config.toml
num_hidden_layers = 11
intermediate_size = 1920
vocab_size = 8192
hidden_act = "silu"
norm = "layernorm"
rope_theta = 10000.0
init_mimetic = 0.5
learning_rate = 0.00666
Each number is 128 + 24 x the weight over its row's rms, rounded and kept within 0 to 255. Layers, rows and columns count from 0. Numbers have three digits each. The size before them is the row's rms in percent of the matrix's.

# up: layer 6 MLP up, 1920x320, rms 0.0835, rows 45-194, columns 40-79
# down: layer 6 MLP down (transposed), 1920x320, rms 0.0346, rows 45-194, columns 40-79
up45 103:131107156122120107166147091132145114144134123138111151115153146130125133084127179146131093145115146114098117107098125127
down45 105:141110124142142077131148085101124148132116114118154145137098100129137143144135121144157199079159105087096119098088157121
up46 104:120151128151141100185106120130120081119120113144160150133136146100140100083137072165127160090113109087179141134101163140
down46 100:113093135122095168125152122149127108140107132145089141135085114101120147143124149099155095153123093100145135136122139146
up47 084:156163163142098136144094157155133151145150135110189124122128116121149121106108126150124123118125140120104142118122095132
down47 095:083161113170156122155108135089109121135174150085182109146104144130125097104139135080122117118139129102133112135123146134
up48 098:130107169125107113136094127091110128084158138087143164125161150140131111096127087102134116135174147094132144150124111082
down48 102:102127156083142113152133090107151111126135139141067143118093090133135085128113103114149154116101135135147086142132119096
up49 102:144149117120137147127130097073134112187162122105150150158159093111155122113120091122103117154146117117148129186116119122
down49 101:135129157147123108126125168140175164101088153105038100150115124126105079099096141085105104146083066142161119145118121137
up50 109:128117084122111122090154116163140100126168125132138135122129129126120129182130104142132149085135118100141155147142083146
down50 104:155145137141146102120137155119076092147135122122136106172124148138100145167045149130154176130136137105095103166158138143
up51 106:141098135141160109142144188106160095142107177140089114128119140128139127124147096104147118157150149127147106138160112057
down51 108:180136164120147158109131130159167096099153120105135103120135115136087111122161127162121145121110157151119102142136168112
up52 098:132093115094133150111112123134114143103108094138121128137151074129160124114142106067130133128111120135131069097108124177
down52 098:131134166132128137112118104114154134129162100107124158136137156138138134164088149116152113155164158137154146116121142140
up53 106:123104155178091128113163086125157168118077157135136087176136121108145132175121155118135142131163103155121117127115147106
down53 108:124158099125149150137133127130105128153126112117104125122133095155119152120143186159124124124186151119137120112122165113
up54 101:133172137136136069137129169149165135158143086130152085153113111095124137047188155125178123105149131150106128175181118156
down54 110:114077105121111134134100126114130132152149116144105164126128139172115150169128111161130145109137117170093114116102142136
up55 100:117137101127163134138109180109104071083150123159135087145128092129107147096084141121135095162107126158119103120107086132
down55 105:117110150099095104162151106084127103152151131126097103043110147099135117100137086133104106201130143174109135121123134139
up56 104:149133098096147106115119096136113166125159132139071127114074138138127132124124121126136141086120149130125126139157128114
down56 107:139124153137116114127122128121151081101098122187131123137127090121089111134076094135154128109120131142133156168096131135
up57 094:124128106104152126102091115101100138135152110157144142088133141131170117145116109171202121135096144119146144119136159105
down57 094:113133132101114117158135150150123085102136130098165149127137091089134140126142105118157144169125134132130114115141110102
up58 098:126107153162112138120112118063139154120156136126122133135138166141133119158125162146111133150142111168104136119160145159
down58 103:106095116117130111162092119146109098119139153147136123105109092110117087157173165161113135110094134169097118127100190122
up59 102:119121082120124090130122083108156138112142121145114110139128069192123159134158130142114168142154151157094107146106144126
down59 098:117160128116124133135111102103140133144180111154138075130091140048099136096093163121144070169108155143135136088117099198
up60 108:120151141132116147135097161142152156169172117063121176158116144116096133141153130092126128156107153155187112156101127080
down60 107:130143158132088149122130132115155142140189154104126122146096116110132111095152112091168117154109163134130101151100203112
up61 090:133171160111117144157127144142104130080077146107117151140150134170136105147082127112116118097122150138110064128172169143
down61 106:091122117146114122089105113081151146122109115125102117100113116091114165078126139150137108119159104080133147120103110125
up62 090:138100173165128138142122152127119142139121145132138123125132097138105147168130102124138099127139122136106116123103093151
down62 075:075123093059116120117140121130109126120131124150185139122124156125113123077105151150102135167131169151111135107144157116
up63 096:124119178164149176162143134126157147127168175084155131096111106152139116156115124100116148108125123117148106135115069096
down63 094:118154120106149129141195113162097120114122132191214149119131125176113158131106148143144124114117124133081093088127107169
up64 109:126162097131182105134123071160155141092129168100108150125119123066115094133128131138127125129133119134164122098142138120
down64 105:126151136157128143139101111112108135141169108175158101093122199114083133077125138111111152126111149128109129136097108146
up65 097:112059110114142136102141133163160146152154108125141136117134175104140100135112130109153166112120093148142139077117096125
down65 099:153099120147129141147111084160138107135192122088160162145170158156161123171134107124149105108136126122104171093137084093
up66 106:129146138153174125131099154138143131068134138089136134125107142146146136174103084152137125110108123149116126148146151141
down66 105:133148115161062122135108171146133095157166112070112149109106141164097135134101143133162113098146112115169166146113138148
up67 115:135130140152132168161112125156113086134123112100148105152133121132114132132124151097079140130086169130140119134149172125
down67 107:102140114119112144129156108097108106115144158158102159121115106183111142121167081110123159068079119101147079134113119123
up68 099:115130127104156132118151114073127100086158136167135136095107095105120086160141090124113097104093151107112141118121109090
down68 092:145151150124128135143114161179128102124155120075184108136131100150103138104127135131132145145133098149155144124098109151
up69 100:135178135161108087155147119155145168131127137085101145163130126122076103118111125132110148156142066113098134144149163152
down69 102:122139171164104093131141096131101098096141118117081139117127090150142106132121184111142080119150111147127110069117159138
up70 091:113115118121132169110144139087138139121137154169092154127179100125080107161139114168167085107083164152118134130115158097
down70 097:160132097101114149146119104142139138131131137104100148116167160116101087109146127132159119118189158139110136152141147113
up71 101:115147087151153149135141117165140125128139122122123110105159162117164125114144168116134095157155133174106135124139133149
down71 108:091137124101064142130107157127105107135092120147093164128120166137139138126141120116117107130127148115116139120122108162
up72 091:142107136128149139156140123132107135131139138131081150145098145117115144142110087102158104149159181115122131084163118107
down72 099:106145131138161134110137093120134089123139127059079111124165154138154156123130097141145138138099133138148092100134143107
up73 094:087166163157109132164151148094118109131129156172091145134128148134153156122153135139109101157160152141096118148147164120
down73 092:177115140056149180120145123099148121154129118178121127128141136110128080149115163151100102163128128142096104095088114148
up74 111:141145131147172109137136137134108121107095112113134133159122137158123121123088133140103119154108110134132114129160156143
down74 101:153160102112126142155153137156123084101109162101119137135107141110141111141099105135125107085137181128098131113082134070
up75 091:137132165130173084138117088109152124148091141199086100125122109135120093131100117153144116099149103139109152140129147119
down75 084:131144092097065171206121137186108184107137101089113063159088155182082132119160123138078120182126139089132134138105084147
up76 096:105093148122127126106126079153156092117164131091144169105132158114114110135132143124162129130091137129127103103116123145
down76 093:109115116123149101117108143085106128157087093126092129131078135129101141110110112140113116148128134142177124144149149133
up77 097:125109123104118121117120136096136119126136129168131136102110119124104137112114109134130131138107146147075148173156146099
down77 102:167131101128121151120135138148191116093154116101133065126171096116138155162146115133115103076110107148145123110093131112
up78 111:167136122132117112150034132158099150135128156152116169136151097071113112091137128142121137170144146132122126100132116177
down78 111:113115160146107153140141127099154148115145102160114108115131137127119119121116101091146146117155144129158121143099134088
up79 104:159128126167094085108108128146144176124115148141145130103128135136117152111141105172131146160130157103140170130133149126
down79 105:109176107155112116146115135141166164104172119108110096160126198160119092143134152110147160148136115123155137155137173118
up80 089:134089110143149127112082138142114128139129143134140125108128152078120157131139127190122101138148133159126087155129198107
down80 093:184160102110125146170171097128126105122136105133134111084145127115134103181124124119119124184139119177170117124126089145
up81 110:162116128166117145148148142156095168130148166098136140128125180136128096105129135137162159178112123128134162155120171151
down81 107:076128131118110149146120117141131146121136145107081130141143141132112149175138114141122166097149085180141112154106126137
up82 098:104097184104124135142090122109166138118085155116105181098172155101115142151084129127112117129111143118130120123124183145
down82 102:148157131114131102131149120115107150174101105110069123099141152176153124078147146168152114086106106105134128143112147116
up83 105:148150156121133156148150123101113191106126124091166124148067157151155113137189113138124097130139131152098154163120143146
down83 102:135132117141109121175149159148130132126172145167182140093130104144156092107100131118111085113125080136112126164117132117
up84 098:108131096139153096181130205174131133154142119120138139119108145119130144091161157131165074176163149152151124124102150157
down84 092:098159122094155134142124112150131073169095110117095152170106151139115129133127156129096135087129129085150156127126136138
up85 098:139159112153134112141164120143125158130088115127187087141155144120130122140119165123092136087130137134148127129133134159
down85 087:133081181116141128120140124107100147110170105140156099091144121121154161131105156126125135163167138153069087115134140090
up86 108:138178108144129102152149129111166095136138146123158126112140144161138126114129097126129119096142099113156107128148164091
down86 110:106123133135096135129132151160107184120107104127149110126134144205156148134101133168098138110100149165109123118113130131
up87 098:115139142152149101109107156176138156156118120136106142146162146088153108159082113137124129151094163117116154121094130124
down87 103:167123079136147128148099118131133137178100139142100091133105095121107102133104159158106089095134131138108121100133096110
up88 100:131120131136137097131115109108118147197147152148116109158105132141140081142152114149095157137134129092131139150144150118
down88 101:140151140146164164076161132138095164150123148141079131128085169094096144129121095127111155086114146081117133123109139134
up89 098:117104128161131097123105142154101100155136167122101166135120170143123114115109108135112164116145108143183115166175124132
down89 105:154127135127138100106106113112148155111130130060088112088184120153100144135155123111162100164131101095135105140116158095
up90 095:125096149128105141141075147113179168136147086135096151120100101119134112095100175161110092111083127131174069138113121134
down90 092:160118126088152149175161133137088104106116109098111130161136169108140148126137116109122162141096173177147124132115111115
up91 106:153134121143087125138155158119096160133159138122126175148149118147130131112136130125147129104096144133125105136120153158
down91 103:112144123090118119160117125120068120157118111114123132103108149166112145159126144124121122089106121121119107163124136171
up92 103:128127123163110134105141170151157132103105162149109133121158154149094155133149149127091121129150110138103080107145084090
down92 101:134134114135154130141164151076111153114101082100092136141116152115108125102115117094130154118119168109116149131140113142
up93 090:140167154187145149092160157113138176129155127129118122127097107058106106185114126138155111089126146113127125161098098126
down93 093:109135132096116118133134111139137079185117115135138173130126102146123129160140139147113135100159121142097135110180100111
up94 103:130115138142144111156129063116093129141110133101141133106137142118138122092121150135143154161149085151171103155117129131
down94 098:148155136103121136128193152092146110152135097127111150143122157148103163089098144153171123113123091154201139104116120140
up95 101:159093097149120118138170144146172142151149132116141124119114105131121138158119123158116125108123118098139105146161109098
down95 099:112097098138127178147113103125095108086114127075141118130143117123152097103118135127112141123101122090109100109131117119
up96 096:126114105138169122144154121160173142133099127111123131125098147113086132122089141087102145121087138149121163133109165104
down96 097:136108094120072133145127132119098106117145130165139088126120113121146151095168122170127124134158116100125141136156106141
up97 096:099124152132164165132094122138148117128112164140117131103163173084131092112114102121149161113147148110122128080085162133
down97 103:122149117113137118173131141140112084150146088106108150114163133139152099117118136143154119109104167141141115109137130114
up98 103:114157155159134150133128129114113138132133129104137148172126103150179148102119176120146156170104101125152105181129142138
down98 105:166114140157083155157117127130160158113138067109154110128101101097124162126145137125143114121106149113138150099144197078
up99 102:153139115110095108124126086126119156135093127167147112205142124132174120155136136108116150101109118135138150140159145136
down99 108:117103162108138110099113110106046141142128133136078185146118123165150169132120115148107074172143161147108136116149141096
up100 094:148133149151115085159145161091152127126157127170168098065174102153086145099151175138127147101134092109114096103138135122
down100 095:124137126155146131133161135140118146122117112106101142105123192120126096169113142128162155125114115058147127128116127148
up101 098:120125131120161126155162090094121149143113139128124099105130101127122148138093158106111155148131115166130094122125179126
down101 102:150127139130110103156105135158136105121123105163112116116130120164157124135137165110090165130177112110172108120097132113
up102 104:161141123137090136131097131122077200118142106063129119152134128136142134137102122105163128136097114119180106089096130143
down102 102:119122121115105100093134115155120124122076114117082132139129139167170139115157111109122134095162127118153094111144100135
up103 107:115099114146111133119078123110112180137165123084173127159128148117136126162123144144157114137118129144118091085126163139
down103 102:096149180122140181098081157139077138128147133093144113114162138093126085141155157135161165097125128145121086181107103137
up104 099:133141135157131108138112166145130133131110121158163118135129090098110133110127124091155118143132142111132183143088117088
down104 096:126153135138123129134133093137125190098138082158179121087165132146113164144114139158086146135124129101089097113152133113
up105 099:125159150137158098140103133131119154132165114106110140135134152129110127129119104136099142129130140127127161106139126142
down105 102:130129145143109122172144117137155118124127114106122131086139145120130120127113168134116120126125100128121116119097114171
up106 091:119086156179183119139100097073144136117139148133123136160117153165150131105108118070154111115119110138161109126131153129
down106 078:084150113123102114123137156093096132102126129097076142138114125134111084139104105101120122128161084133120130184133119133
up107 102:158152113138131140100173141078116106116151133110145110144146129160122138137137138123111175140136110106106115162163115115
down107 108:126140178138143134146118085147145138133158171119086083127144163082125091113166151111121110138129115126088097117146144131
up108 104:121147079174129167121132117041110105125146173113149133147132110148129117152143141065106109153093136098120150113173140103
down108 105:133167142129111122175144137120139146091123103175125150152120152167120152150123103154169123130115169112154110096124123115
up109 092:141114121093129132106149111118161125100136147121159123104163139151121106126146156139151135146133105153165174146172115119
down109 093:131118151153093203159114122103115148121069129121155121087106109127117143132185162152117146114124155102100112132084146189
up110 103:149161157140136101127161110133112101131119125136137096131110115140166150147129092082130126137128124156109095127118161118
down110 089:115137131149122135067184131167102151122092122113131147107165144110100143170120137150117125116114089146114139117153081123
up111 098:125161141095142120124085129088103123150103086141153182136153083161144135111153113147145122142122144146116076053142153144
down111 090:133106101089118143123202102117141109144172160166151083099117138134146201144144147143161108098115110126116138132161123137
up112 104:090129120152119123106099158115164125117119127123136124114128115112080160148080120140098138124085119112145122138089100146
down112 093:069101137120097128147126165196123123121137129143166085089110094143115076128123100099188119131166097099114118150100128120
up113 095:103105148168163117158133121148142131138084126144137114209139195158132148098117133142111116096161143124141131128105136121
down113 087:109097157071115106100123199110100147097109118139112150094102147095109113097163129139134131164121150093096143130146104103
up114 104:110119137144128131114112099142121139104156114135101126160105095089145132133178136092107145137127117106142134079084156152
down114 105:112125099135164136148149177115103123090131172141134139141131080141129109112119123110111101105134137094131151102113120144
up115 098:140079121148124141169091129112135132135128126148136108099157170173092137155126131164149126095066178107058148137142092079
down115 090:156089152138121126117125127115136131118143155081080144150093124104172151079137088121164133123164053110148143157090145148
up116 103:130068138118173162083090099129077131161156111133127139155173192093112116143101101147115121100169139104095188163153074075
down116 088:121133152153137106136105131150124100138103115096116122119130137116117131099139147095199133104076100143108136142139137114
up117 097:139133098140097092124119119130138130130135140117145136060129094071163166170126121174120119118125148157148117134147127120
down117 090:120119131116140170112127129139146108096173130130094135129101130169131164103140146089121152131127127141163109172137115155
up118 096:119132173118156128138079079143139112126118117133081124172116092156136164150125117155105113107112142163100131135162139151
down118 101:103166139084132138116165146122097120122097157185124127120163127108114125118147129138104151100084096135108142113101098131
up119 105:110137144165164155148127061148105134139085116147109130143120132104154116166147147103139129124154113100118120132144106103
down119 095:116121070117143149140130092071130099109116122148149094135144174124116159116110123112094163120149130123119124104135134110
up120 103:156153134140114120078129138098113158115132124160113111111084126126157167108072089089161099161079073108172121138122144180
down120 107:129117150129124183135122110141091127109156117118109134108133114183120167153188149192118119115128183160133120143139157092
up121 098:119109125146154137106129107107128100115128132129134095118127109144074086156101111179106136071135174116155140132138056148
down121 091:110094157109122128145143162141111084145106139117151118207110168152167144131122145127090108152148124147135138148055109152
up122 097:091102128136160159123117110144172150146142113138075123147117150161142112168161101130109106106159115089148108099098139187
down122 088:135143122124083107146148136097103071108140170130116109098131124183157153090084162111131132156116133122086146193145114106
up123 102:124109151113134093132122126189164107138060135096105105106136138094147134090179136141120100130107124080105103072154121101
down123 104:146119098187125117099156133161126171175120152163062140138130129161137137105137122130125124149089088099131132133144078153
up124 102:167150085109122150146150123125121112124130094097148140142085160174149120144088150163157120139122125133113123125114095106
down124 099:137137115135107150106176098100147138100093125158095126127161107123084149128132128123102134072159111095130136124170163152
up125 094:168121145124159116126120128149112117133153113108148120169098151152095139112086137146150116105091154157133109099116160084
down125 085:107109166118077148121150146115157102124110123112166136122115141131135153072120141097160119098127055142143092138132153138
up126 104:148142142136158109129136141122186086089117139147110096136146152106138132086088117075117107171134122108132113156130144119
down126 107:162150125127173142098121136132129099156097158152148090100074125108122115117128118158162123106128154123175078167116111095
up127 097:110112134160141123148144094134167186125134127119145142038165144139098121106122087105072117147104126174118133154115102093
down127 096:125110139125119129153147134144157112117139166130173126125147079128135140131100117150074130123138116101117123080136104130
up128 106:140144147118121145107091145116139142123096116142102143099146141181141109122139166147148123124130114137134085113169138129
down128 100:148169114104134135104112145154196122151107165134149131116123183115128094134171150155109176132099121121158108140113117144
up129 102:102103132115168132068139118130121214126116127140126096115128118121108143162149090146142107081132167134108139143131113137
down129 103:156094132133113124143115100125108094109136166167191129117188111150137112124123180178102107130129107096117128110140114093
up130 111:115107118121128104106100157193152121096128120128107115151155123123104117112124090144117132108146110172147126130151131100
down130 105:106131129112119131083125166100111122153127113138088127125103136135105136118123116147100188086144086091132116102130145094
up131 109:157176124139140113092127137130148133108150159179137114134164135130137149137102112109163135090097161116155125109150105066
down131 111:119163143144096144101134087109106110078136108136109115125140112137118106219161110143115135135125105146165137135187118140
up132 093:105167124131159128144122100125103143135122153126136097135116141116133157165143154160139146115155153138129133149129133122
down132 099:162135142173114134129122123084159118134130090110119126093148106115147118124140109134114109116081086149117103140127168089
up133 107:111123120159161137140110087039191112129146141138163122128133137130159112140130114110125122138136135110133121147104101136
down133 105:090146126145113136125095129117112109100136176164126128137134120143120148145118123151099143118125137133114117131111140138
up134 102:102145137130096084135121094149137136153160177109095122125107156110118115135052178114141138131149107113123120138129129102
down134 099:166116160156133124088117162138102148098160130160115134079113060167165114117105138147127132150096152131125168129127106166
up135 106:173157149159082136130145120081145156145087124137101082127144140123122106108118155085150134143077165097147082135139143147
down135 101:174144126126085113116128132112124126101131168125095185143154120130092132157130121135125073136129126124138094102117145149
up136 102:107112114138180161100162147129140147134142159080124116126119127060166185134122096125162158147102091084152142140114111133
down136 103:117146093140137131185096127129153099128127167047086154116182155121134118172109120131151119119112091132159157120151115125
up137 104:114112175108120126157115178150146112144138089123108133100123125084157119147128124164147096100134123131116147156138139108
down137 089:120108078159128143115104105098152117153139132140176108121130151141101154110101128144144114148129173117088113137129109137
up138 101:140119133124110123163131152146146148126143102143128114198114163125131126103126135148137124112094149113159150147113111122
down138 099:125094129155124086156105113116074092113124143147112152122124114149115118115124133122110092080165106136138130163125164129
up139 097:083104131133124106116137112103119117114164106144144134140138112108189127141135118122151119142120131133115158092150097117
down139 098:132145133185167134135127116146131121167099155087133118139157115125103121114157131077111132147185134142135101155123086111
up140 107:131114112126128170112117119123146100127150121131169120099106154127125118150144140148146027130125154110128132088139130134
down140 118:152136103133123112104086144154156080135119130169151132122115189084134136132143174187150118141118133110102170093106113145
up141 093:115108137136113143124152081111126128127101145110097119134140162118160117101148131127103100122102137134146132115113176044
down141 090:123164108052083140130121134160078155095105178127115132124084092154114153146171108124159129121123125123135176175076119166
up142 095:131123129101109110101095088150131085139171096160117133117126103116156141118125124120153138098073107079144111147089105156
down142 099:091111129054144174116132064171096135128148111140096145143119126082129150161123135105101150106141129132144130132112128087
up143 096:185153168118103144140155135127116123131145109122099143104109174110122119136107140124174115140144125103127129119138135137
down143 097:138147152136093109108127143124109148106144118143171165143111133160147166084143115123106127144129155131151127107135169103
up144 087:142148175168141184133130078077123138138116105145153101131115182151135104131096158107156145120094098154093139112131117101
down144 073:151120078102143120111141144177111127151160148128112100142100106114169139125120087143086142133179169124135142131136145141
up145 099:132152134101143111146138168129107114155093098143129146166150095130143157136121105122126167100148119120092070144114175158
down145 103:168134131120123139076142162112111121132153176084134157108157138179141123125104125118125129158140144129149069123158134033
up146 100:144077105173152159128143079095137096110117149150108114141088118112133112131155137098168112129083119124083136134176131171
down146 105:190126157133130100112090132099121115141129094100083127100170110101113124125107150159148098113090144163080090116124112136
up147 107:112122141136116146113115155105140145094120110178069132110127165108087151126115130162171122138146146144128098129119184163
down147 106:103121083166105130152144126107153118148141115094078152145118131131142115162108121090095134146140128134134095123164164095
up148 092:080116133137121128087089134114156210121141123108117128115167156068129148129122121125140123158096108128145120118109144144
down148 099:135111156135128100156124132174140142131120141133085110128123094188124138134113091142104129138132133129137158164147112119
up149 097:156119139144134129080125121131104132092145109153151089115135150110159142112169111152141162131128145124123120176127150144
down149 102:150191146124132121136123099164124118108112113120140130112169143109128148168160109201141115112121124153151096172147140133
up150 100:088110113120119156189136132119116121142136153101131101122097172126135091150171164159132113155112159105138094111144087133
down150 107:078107085127122124150140128161112072153160110119116141126115105146109156106098149170088108105119138095189156155141080126
up151 105:125143118164126136141095150129129177132166120138119115124129147090147104097138128140155133112102154140166057158121119152
down151 105:125137137093166119169132108110169101107100144100152147129099141137115122127192161137131099117179139115135142103159144154
up152 102:103099101131143120163119111134158107129124126129158128094139142083126090093106126120155119168145126109135154153113115121
down152 094:129173151086130092128131161148136112142104165137241133097137092132062150134116177098127137130121159114137087126113083149
up153 109:110092112129126118114173144123145111098114152117122163142155163149067104138119179094165140113126165117124114101076155128
down153 102:172103101145100150152088101072104135132135113085086102118177095162085093119125138138174120140109117106155098144143126141
up154 092:134127119092140141099117130146107161145141141155106119095155129116141115096163149168127117089132179158165157130133124165
down154 091:146129109147100129113161092136125060113150121112056139137125084161126187124140168088145143139113152133089076112126126106
up155 101:106116102138174143136135095092105127147136154121140099111159145133176064061113156147147141140131160142136095139153104103
down155 108:100109111136175161122113171140121106156185125139103168103161140170155105111134155160148148098101114123110099130133176109
up156 102:124142141135160130147140112071123143129132116115099101141152142186159136133127143135117100117112123159176140139098107116
down156 109:143123177055125141140169117137155150135111160102151153142160100146146106105129088092118142100113150143092113122112122115
up157 105:129091153169138108106084150141135117077147122119103136166137168120112115101108072141115091128118085142133135112110136106
down157 098:123103150124101126145152138109167151146133151102099109091141148126114133061103171117130106078115134144114142115164103076
up158 089:168115098131133097109094122118100145146170123160115134120134140123131093122132148105138060127161145186135119106108102120
down158 079:125154111131125121153127137093128103152122086108064093171073132126101104128127132117085165141108127129152116167120178069
up159 090:135093136130143104125114119122138177098126133128149135126120115145115146095126128114162106118152124119090115121132101087
down159 088:098172150110144170092136083148142098102111145103126167164151138121117076151145085148112143159145148125114114114113147119
up160 095:179083156144113138155124131131125164105165120124127091121114170125170142182142136109111142148101125166118189150102119127
down160 102:114135111119167130109101144131120072128139175135225134088129064123137148123154142102152103084171119146123107141132086158
up161 100:139119099134102085104151140092116148139099104136134176145160127118162131095156072144111138132152115121114100137172125122
down161 102:112115113140123125124133168129131170117135127150046125183129146157168120143129073144113163126142106099143164140134109107
up162 098:081123113156097124141123135095149122147116091109122140153130133141128158131120109138124201118150104147050126143118152133
down162 094:135132098142124117159134125170113131150129157122116170134137131144159137129161143098128111173110156137109170135131140131
up163 098:117103112107150070120142148146121132143101167142130102117150128132116131163104136142119108104129143127144136128140119159
down163 098:144143098149127122114134098116126156131142118141141152158095095128108180179119152121117155151137147100132126142152122171
up164 096:144106111141108157084159084165135131077116138114116133151087163099149149128158140125091116134116120145123134182128144137
down164 103:124144114132122122144137096154119140092174143120106112098135137126129097152133122163141140082139146124110126143141112121
up165 102:062128100125130158177127117118097109156106141153110078106145132147132079182121125132178119101108136115155141135152151138
down165 097:166122161132113099097109103146097113111131122111137135129107122122127132091099132147179116122131077106132173140123153098
up166 105:115120137109087125151129159132132149158141104130126138147103121093128098139154129131159118130144110137139121107141135128
down166 100:160164099124130051094144118140111167084142125142156114152108107103162124184148130108127145141145140177129170139163141128
up167 102:112107146146154138142134132149141106139118115100124125107138131138096120080127117130160151121138139096131104120092132127
down167 099:133106127164123162146098177112159127156115084094171123156137144088088154111152150115130143121137088165123134174103145145
up168 092:137107120113126163175128119105142124152135093136101156109138111132102082102084141138157111145087084098147105134149126075
down168 092:145126130109097146147098137147114107126112142120115149122120084166139117147139111121106116107101159157106095132164154147
up169 105:122124115196160153104115151100143150110135062106187161109158127119138124121106091139143158172116128111126102158160140121
down169 103:090161043146128156141140129108191090117149123125134102123115146130149152087107110165171113092108107131124101145168114117
up170 102:126151078116090104078135101100114127105143123072115117125130156125122130182170115124120160126138121170115113118119143125
down170 085:133147097144173102135151163093094090137142150132144119157132120139126118145090145135152164143099131144141109117118113123
up171 100:126182180134122126117143103135138139160138167106124155183134128149136079130160126151115131117139148100138122085116173104
down171 097:131110101153127118126133124108109125123174121083152122140126167144092102150155111135120114147114175115127130121072153167
up172 101:103147146109098097118142146129106134157098110144114128162075128135150143124149142138135148125106139113095134107149128110
down172 105:157137119108155148139082146104144107125101170164095107097124161121108130108132155102099135128191143125107151114149142116
up173 103:095126104141127170122113142145119096162151161100104135152120141122154123130124117157132133089103151130096088131129123140
down173 101:117171205176135103105148144120091141156097068129132141104111112178128101109085178115149134162113117113097129124155125122
up174 105:135166142148138107110092159124133167131112105138101105113141134161094142157096187115136162129079124156129136129091124115
down174 106:119123094094096132153124143132169155134155149065150126099116155149107117125148135108136142159153141159100132125132158128
up175 101:160136136143167128156108142142182157117148094142147121159129141164113123178147115085134111130077121098182134155126143128
down175 103:174131099126151103103086155177176161153141128109119146175145148096114119144139137114143116179093148139147111144123087145
up176 100:114088179146129143110151125139125167182098162118118147100163144161155117150082122142159124093151125150128143081116144132
down176 081:122095079146157153116118122121143127106177113117216141137120125128141136117165135153141146128092100120121126153127091085
up177 104:109152142128108125118137126106120133117143135064134097119130147086094123111161127126142179138134169126121146106098153115
down177 099:109135133083126138121167117116148139106165163060119152169162133116132147163126140113109162181143149133099149128116141126
up178 104:105171141171126127123108150160122136141147111168098107166137122103177161170187089107113155109128131077148137107100126129
down178 106:154123130110088151097149094181119152141148124148113115130161101128098159183108102136138144126109149077112120111118154119
up179 098:122087105121121113117086169106126142112137202128138139162151129048150133133129110115098153132130138092139112151169092114
down179 102:082175148106120136149092106109096116147126100126057152162158096129161152151114126073173137170159139102137060145147104136
up180 104:161090141121134115194159122134144091123165136122127116109165128159141139110127128152124099164132125097121129118118125127
down180 100:109151101155112154104116129131115128113159158145085103119160097102098189146105106137121113101124140139143164114094143074
up181 096:127101122117124138129112162185099134097182121124136092138108125136133147135145132145101127116163122122067117142121122129
down181 093:104124103165113166125100141137147112119127123181087149096139139102131142116125115131122170128152047146119176135147169110
up182 106:125124066140120149151140126115121121128120170147124113085155163132178126107130149122128150181129138120153122117142138114
down182 104:154144135117086122165152174126091147111143105147090111173123155070156147128118152092145128103112148108126136134114142081
up183 096:134078148159099144120165109177091162149146125154130110170174146113141183139092137099110135157164152117131123129147146099
down183 098:113122100087151165109120133174086118124135094132193109113156153130139126129095106170109146095137114100129141129116100132
up184 099:097160202158110097136143097127137126114132128121140139118101144148135126135123110085107156137102160114093120172135126102
down184 101:107157097145098126133075119135149113136119110104049153121128138123132131122130111167127107137109178100128093158115159134
up185 096:145153132121106093116089117162142178091134158141112085114129088137146140125130124085106131111188106120124146153088119144
down185 102:130144119127119100098080124116098133078154123098100109135147115154117142154130086154116099151101130146151118107132090169
up186 102:123167122115154150140090120176122125181117156138107113145130126130125114145186130102143124140103128093126119180117139159
down186 097:129146113095109117121127116095125140164149111124073092134123174118125122133090133149106098144119157096137105145116134085
up187 105:092174134120094087113142155104095133141136093136124119101106146134160139114095090169135101132107114155120131145160115109
down187 103:141135160127150114120112126113085117160073140151071141128129128162113148109128150150126114161116110079154097126140112124
up188 100:079144154118136181124106112150132140122130100126135177138147196139145165138098139131140114096124148093107123123119121174
down188 105:144137094139106096140144113102112118128132116090162132119166136092092116139131160130151099115106127174111136158169170106
up189 087:111122129119137130110117126148146133104153171151111191123149142119129121165164150200086116120144128142112143088162112131
down189 084:144154125121108155141114096124127156142127135128162156103107127159115137125142097116127102138151110132136097139103117154
up190 098:151127112175167133091103085127136109131146145145131115155135123060066168094132129090172130102142143112107156106127100132
down190 091:139114111090118144144185135155156127128128128147055131086129152138179093097119145154137150147171094088118165154121110139
up191 095:105152144161153142091113172078117132101131110113154159133143129134141127132153131137187114104137133098157128118131135153
down191 099:145100135122115121120099091151110140125084137123108154124061105097183179150092144077148139086139137161140169099101141133
up192 100:126130102115112126137095088077164166133079121128160143120119110151087148148131117168159102164118134123130122133140124128
down192 101:145097117121128103178126137149128121091098119199157124112115115104168160135144122168141112168141153149103135153146174139
up193 098:141151105154139119082106113109152155149127159133170156130134127140132129130118133112141129123165120110128140186130107136
down193 100:118126068149111160140140088117128142118164122156171171133133119124092133143088100129173129151148112143184123096134129101
up194 101:110131124133155179086144141105109134132125148113174127114160155137124050102101165092115133097135136113167139180172135096
down194 094:122122115126116118130113122117101076130084113092113111107118129137129129139172115106143118138127115120145132106133094125